Part of a small language model's weights: a variant of Adam for these matrices.
Each number is 200 + 30 x the weight over the matrix's rms, rounded and kept within 0 to 999. Layers, rows and columns count from 0.

# layer 6 MLP up, 704x256, rms 0.122, rows 435-443, columns 128-255
207,233,192,189,198,210,165,193,179,273,212,231,203,189,170,210,230,206,181,208,208,202,229,222,188,196,199,207,185,218,228,182,186,194,277,224,170,189,208,256,165,192,142,184,254,210,218,204,219,143,182,177,208,185,192,188,214,239,174,185,191,187,222,172,198,219,209,195,252,231,223,178,228,160,212,218,209,249,195,166,199,195,217,186,155,189,190,211,194,238,211,183,233,182,202,200,222,170,199,183,204,181,197,166,216,217,169,192,189,159,223,211,171,130,181,229,208,216,146,184,207,261,218,200,210,147,180,239
252,209,158,167,212,213,148,206,190,209,211,216,217,245,166,233,192,221,147,182,228,198,198,218,180,184,155,255,200,168,221,223,226,203,143,160,229,187,187,244,186,232,156,147,189,233,192,220,170,204,164,203,193,226,210,185,232,152,168,241,216,187,167,199,199,202,185,207,215,260,202,170,273,217,217,223,207,274,242,195,199,230,81,219,189,223,237,186,216,236,208,171,130,194,226,180,185,227,276,199,221,185,184,219,186,183,149,333,188,201,234,232,210,201,172,197,228,192,256,230,220,212,216,207,153,152,195,210
229,206,220,245,152,174,207,153,193,170,202,200,205,180,229,189,216,260,164,164,205,173,233,162,151,164,228,167,205,227,207,181,155,174,214,136,214,229,208,204,213,185,231,239,174,183,190,165,189,244,222,217,205,176,169,178,201,206,135,210,282,210,196,161,260,185,187,198,153,217,188,178,206,174,175,154,202,204,190,212,200,189,226,194,219,228,200,191,174,186,215,256,195,202,235,237,184,214,221,249,202,174,244,186,259,212,170,207,173,217,180,206,241,159,197,223,233,188,182,243,177,239,221,205,190,207,187,228
217,227,205,222,220,159,220,203,212,207,181,207,219,168,207,217,163,191,185,201,218,236,185,196,170,210,188,185,191,192,190,199,187,244,208,189,184,173,196,249,197,192,208,227,236,207,217,215,248,264,195,128,142,154,218,158,223,112,178,185,208,199,204,187,169,177,230,212,179,198,180,200,162,239,211,260,193,173,214,219,182,186,208,238,228,188,192,182,195,207,213,210,181,203,197,198,195,201,203,226,223,222,218,202,153,160,177,233,182,181,173,204,191,237,211,198,208,191,185,219,125,214,182,147,167,237,190,140
205,211,274,191,181,177,188,185,237,216,117,205,241,186,227,178,213,152,229,144,200,176,180,193,182,195,233,208,177,210,196,218,136,228,120,243,214,262,193,186,193,93,180,207,215,126,184,219,185,235,178,214,227,194,243,191,159,156,214,243,196,192,211,159,149,198,214,235,181,179,145,188,200,229,203,185,258,180,217,230,144,217,226,210,246,161,198,207,238,229,214,149,242,207,237,185,238,184,252,196,206,208,204,179,190,137,226,151,205,220,170,240,115,196,203,195,199,188,186,193,225,173,173,233,129,245,197,174
207,171,209,150,199,210,170,168,233,142,222,198,168,263,230,172,189,239,175,168,196,191,249,166,192,186,191,228,187,181,197,176,184,181,185,204,231,158,151,197,220,152,173,210,160,233,225,165,277,238,178,155,187,179,187,159,280,204,227,147,225,227,224,185,211,156,237,199,170,238,192,233,176,159,219,178,235,194,235,240,257,171,204,158,211,197,165,220,107,189,286,221,194,141,207,160,183,210,209,224,184,197,214,249,180,226,193,172,207,222,214,210,187,201,217,175,242,230,177,210,197,221,188,183,200,170,220,195
163,223,209,253,175,169,239,179,194,211,227,253,177,252,220,197,220,207,165,162,186,200,212,175,200,166,243,173,174,186,193,201,232,195,156,198,240,177,204,224,243,153,163,177,230,232,233,269,170,182,178,163,159,196,157,253,212,202,187,179,177,187,234,276,180,185,218,206,193,203,187,216,150,143,210,186,186,180,185,193,229,197,218,166,160,221,208,177,178,222,226,239,160,248,180,222,179,186,209,196,189,225,189,166,227,156,163,250,204,163,177,218,155,217,155,232,255,182,204,199,223,204,249,186,200,187,194,250
172,210,202,179,165,272,136,203,197,162,192,193,256,203,181,178,186,202,238,189,222,179,209,227,230,184,242,202,247,197,181,192,235,203,173,186,176,199,204,173,233,232,229,196,215,230,173,250,200,218,189,200,253,261,206,203,162,253,242,147,190,183,218,195,231,195,164,155,232,198,255,240,220,200,184,170,222,187,224,215,218,175,195,212,185,176,172,246,173,182,189,231,195,201,195,251,181,226,195,216,136,224,194,258,251,166,194,206,167,186,173,198,184,248,151,171,158,174,243,190,192,167,243,210,176,195,211,208
187,210,198,180,190,185,282,188,196,207,148,145,137,180,183,141,199,169,229,212,237,180,207,190,221,225,161,183,192,219,247,217,186,297,232,196,234,165,162,187,239,263,232,239,233,194,188,215,216,148,185,253,172,199,175,229,194,147,209,211,206,189,237,186,194,210,225,211,178,216,221,156,247,177,137,230,193,178,121,167,217,265,194,182,183,203,196,165,195,177,192,245,192,232,181,255,219,207,172,232,162,165,255,298,183,207,201,249,162,165,232,199,164,224,183,167,171,150,173,160,226,145,189,203,124,200,219,214
# layer 6 MLP down (transposed), 704x256, rms 0.12, rows 435-443, columns 128-255
206,243,197,229,128,185,229,201,189,175,211,189,267,168,178,205,224,196,201,198,216,222,196,195,217,213,180,212,275,171,213,190,237,250,198,179,173,199,200,188,223,237,197,169,202,198,232,174,242,203,225,227,180,179,189,131,144,207,240,200,164,133,201,162,189,180,197,146,274,222,205,229,164,260,200,169,283,196,164,217,174,166,179,207,217,237,179,240,165,181,256,174,185,205,215,238,139,281,202,228,186,179,261,236,241,189,215,225,206,227,167,259,198,169,192,196,213,184,187,208,135,186,173,218,210,176,174,240
251,174,201,201,202,226,219,199,148,164,193,190,211,224,128,198,190,202,132,219,191,162,225,158,230,202,149,243,231,166,209,182,179,179,207,227,231,165,212,169,203,192,233,182,204,239,170,191,208,123,228,214,174,221,141,239,226,133,170,268,237,200,168,191,154,240,172,239,277,208,182,192,187,210,198,146,193,204,191,185,251,197,169,175,222,201,185,197,195,184,216,156,173,162,206,112,154,154,211,235,264,147,217,229,133,231,163,210,181,196,244,170,240,254,211,234,222,235,175,200,190,189,213,188,169,254,220,181
166,209,201,162,189,219,178,266,224,228,207,195,158,185,228,190,173,189,179,206,212,254,183,270,254,217,187,152,165,220,175,214,204,196,158,195,170,194,163,242,189,213,231,223,229,180,174,238,217,232,236,244,181,198,239,182,225,206,173,198,175,204,227,208,131,249,226,160,208,222,258,146,210,170,201,227,218,230,190,217,233,160,180,215,174,183,212,193,204,194,200,209,160,240,223,170,214,167,178,182,229,168,204,215,223,230,182,251,153,159,221,248,140,235,196,150,138,234,211,192,257,168,237,171,190,215,231,153
173,193,229,226,212,212,188,186,256,162,203,237,212,228,199,219,144,188,230,230,205,157,224,154,158,201,190,171,175,239,204,197,213,213,181,190,186,226,170,216,190,256,209,161,180,182,201,232,178,201,269,219,188,159,181,212,204,198,234,196,196,262,220,133,200,218,146,223,218,219,235,236,225,227,190,223,163,177,206,240,166,168,196,155,166,234,189,226,207,253,209,226,223,196,177,215,165,206,206,203,252,159,178,187,100,189,161,188,186,175,249,200,182,207,213,203,197,200,140,205,177,214,216,222,184,207,215,162
233,202,210,190,133,264,200,211,190,177,186,208,148,121,207,267,227,231,204,217,189,235,156,118,157,230,199,259,230,224,192,173,211,173,205,206,213,179,199,174,184,234,224,170,136,234,205,263,171,199,159,189,240,210,216,214,235,220,185,157,208,129,173,239,200,215,179,236,182,194,239,194,178,191,174,190,192,235,256,177,216,222,194,234,209,183,198,207,174,213,271,195,148,224,213,232,234,169,179,120,212,208,166,229,268,250,189,175,225,163,200,212,185,183,219,197,179,169,219,139,179,160,199,218,260,206,187,213
235,210,213,199,212,143,278,247,209,163,192,154,210,168,221,167,169,187,187,239,265,186,130,136,199,186,194,210,184,210,204,198,250,206,234,199,185,180,148,137,208,210,170,220,168,164,216,207,211,194,186,163,189,177,209,225,204,177,206,275,197,165,206,184,187,181,199,194,196,174,209,195,156,238,250,174,241,206,186,205,195,298,209,182,240,159,255,184,152,215,162,184,231,216,198,210,173,153,246,149,175,192,198,233,208,242,197,238,222,250,210,164,191,180,153,207,107,205,142,167,191,174,199,168,254,214,203,144
251,198,195,195,213,161,163,210,219,222,145,172,134,181,210,201,156,213,180,186,185,167,174,182,216,201,180,207,224,201,172,159,202,201,218,207,181,178,202,176,221,178,205,201,210,155,189,180,290,196,150,185,146,206,176,247,201,190,233,225,188,266,180,222,162,207,217,187,199,169,214,188,243,209,188,166,224,223,180,166,233,230,182,150,180,227,143,159,176,231,187,198,264,238,199,212,194,195,201,223,184,166,185,201,213,174,238,187,225,199,180,186,195,152,207,191,188,227,243,187,198,202,222,234,156,211,185,171
230,184,225,174,232,179,185,187,186,198,149,226,226,188,231,203,230,230,203,196,240,199,204,227,179,206,202,196,176,229,141,241,207,240,216,222,163,248,202,236,175,275,240,157,191,241,215,147,239,231,198,202,205,197,206,189,220,225,247,159,158,219,187,223,225,163,247,186,224,178,223,205,176,237,219,243,183,101,233,241,194,166,246,221,235,224,221,194,209,236,184,180,229,202,199,186,173,189,250,149,183,197,224,210,148,163,153,242,224,211,166,203,157,251,172,172,187,187,186,198,250,207,174,210,203,159,192,181
242,226,191,222,192,222,221,177,130,225,178,194,201,212,221,191,234,213,201,207,259,172,157,170,218,196,172,161,214,113,228,230,165,282,177,185,199,206,139,160,226,208,191,224,207,246,199,173,192,220,199,207,236,232,218,189,189,231,224,175,199,220,161,206,213,167,216,213,181,203,215,220,231,199,212,224,205,183,203,197,216,137,185,198,222,139,194,143,181,171,191,220,227,179,184,173,207,201,163,252,210,191,257,190,205,218,220,182,211,228,196,229,243,172,212,195,207,161,189,178,172,210,206,199,218,193,180,281
# layer 6 MLP gate, 704x256, rms 0.126, rows 436-443, columns 128-255
175,172,208,232,261,195,188,158,169,176,221,210,172,213,174,204,226,190,220,204,183,249,176,223,247,209,206,142,188,195,254,200,156,101,186,213,210,165,235,172,159,220,225,167,178,179,172,195,200,237,195,226,184,234,200,177,197,184,225,156,171,229,196,158,206,224,193,201,275,153,251,143,226,214,233,188,190,213,251,269,218,147,187,225,239,230,211,212,159,190,169,200,228,195,200,191,203,198,198,183,204,206,233,249,175,223,210,185,176,238,256,159,232,209,181,166,148,215,208,179,208,229,217,193,205,202,221,189
202,192,160,227,256,224,201,227,264,210,196,216,134,127,243,188,180,174,219,185,226,212,195,260,225,212,132,187,142,190,152,213,166,186,180,183,192,203,203,231,159,220,206,203,186,210,236,215,205,213,189,222,191,166,203,194,261,182,195,227,173,204,179,247,160,222,155,218,201,233,218,165,191,172,164,308,181,230,225,235,208,224,230,176,175,203,232,165,229,207,211,205,161,226,212,230,217,205,189,162,201,175,176,229,202,195,181,208,204,155,262,264,151,201,193,237,174,185,167,170,229,211,203,230,185,182,173,180
191,176,178,208,177,224,199,239,194,182,190,231,239,220,241,200,234,210,223,189,230,223,163,174,249,210,212,176,182,239,173,223,138,210,178,190,221,210,176,216,185,212,201,220,241,210,141,142,152,249,177,186,223,198,221,200,204,223,199,240,200,205,172,233,190,205,205,247,182,218,175,165,258,190,216,171,200,232,212,185,210,163,201,199,190,175,234,170,226,217,224,165,197,223,201,189,206,188,277,180,208,192,208,192,225,211,257,234,160,224,197,172,140,195,184,214,187,254,222,190,229,157,254,231,176,175,175,196
178,175,211,195,212,237,256,180,167,232,210,202,207,132,200,206,287,173,213,215,214,197,177,205,145,214,259,188,164,165,219,166,245,247,234,213,227,157,144,182,110,192,209,218,259,191,165,187,244,146,211,213,202,229,218,191,151,225,173,278,173,206,217,202,186,199,216,171,235,205,223,190,229,201,232,222,258,193,158,189,161,189,219,225,169,207,202,179,209,203,170,170,228,189,166,177,155,233,205,176,185,199,192,170,194,166,199,208,184,218,195,217,203,156,190,174,212,205,136,189,161,181,224,241,180,267,204,208
198,180,226,184,125,159,193,216,154,201,196,196,178,215,186,171,175,186,227,159,240,190,209,248,208,199,187,224,194,236,218,181,207,202,166,255,207,152,185,209,148,216,225,153,261,220,217,184,242,198,187,190,250,228,207,152,219,223,192,186,185,242,180,208,233,203,243,232,208,242,161,171,222,163,223,266,231,210,239,129,206,201,172,210,172,193,178,197,226,207,217,223,143,234,177,192,154,225,197,197,213,159,162,196,161,166,201,270,159,170,174,216,261,235,203,165,185,178,223,249,207,165,180,261,225,181,219,276
211,230,190,168,190,166,144,216,207,194,228,258,193,219,195,184,229,192,163,229,230,210,214,207,242,204,153,181,207,217,208,211,192,157,200,173,210,196,225,178,259,231,230,162,256,99,212,201,247,181,207,204,231,219,204,186,151,192,220,235,211,184,175,203,180,228,215,216,220,193,190,211,195,177,198,151,243,239,206,227,218,189,186,177,188,192,168,231,183,272,190,171,189,226,201,191,244,170,219,216,136,182,157,190,203,178,224,245,174,255,214,266,212,255,197,210,202,248,163,171,190,184,156,165,238,200,175,188
150,235,214,197,212,168,201,215,245,153,182,171,237,192,225,160,288,263,207,202,235,220,193,183,195,234,242,137,180,186,206,203,221,232,272,200,170,226,150,203,232,204,184,183,174,238,210,153,223,231,215,159,191,188,177,146,209,174,262,193,158,205,270,182,234,151,187,251,231,227,230,233,185,227,150,187,206,213,197,161,221,229,237,212,178,221,230,146,230,137,196,128,172,210,180,209,177,146,175,232,204,213,190,155,142,166,209,237,248,199,222,179,195,189,220,186,209,198,178,190,199,213,255,202,179,131,250,230
216,232,212,167,164,172,191,231,236,206,179,246,136,245,162,256,207,178,231,216,190,226,221,266,213,210,216,218,177,179,185,187,271,196,182,181,147,216,187,205,207,171,209,136,216,269,153,202,195,226,197,223,163,207,230,239,176,206,168,171,218,207,206,224,212,183,224,217,276,272,178,220,262,182,194,240,182,203,162,219,224,182,174,182,192,195,192,196,160,180,183,168,244,180,165,215,163,194,138,216,237,205,171,239,171,186,228,225,183,258,251,236,203,203,183,184,227,237,140,214,185,200,205,250,165,202,222,214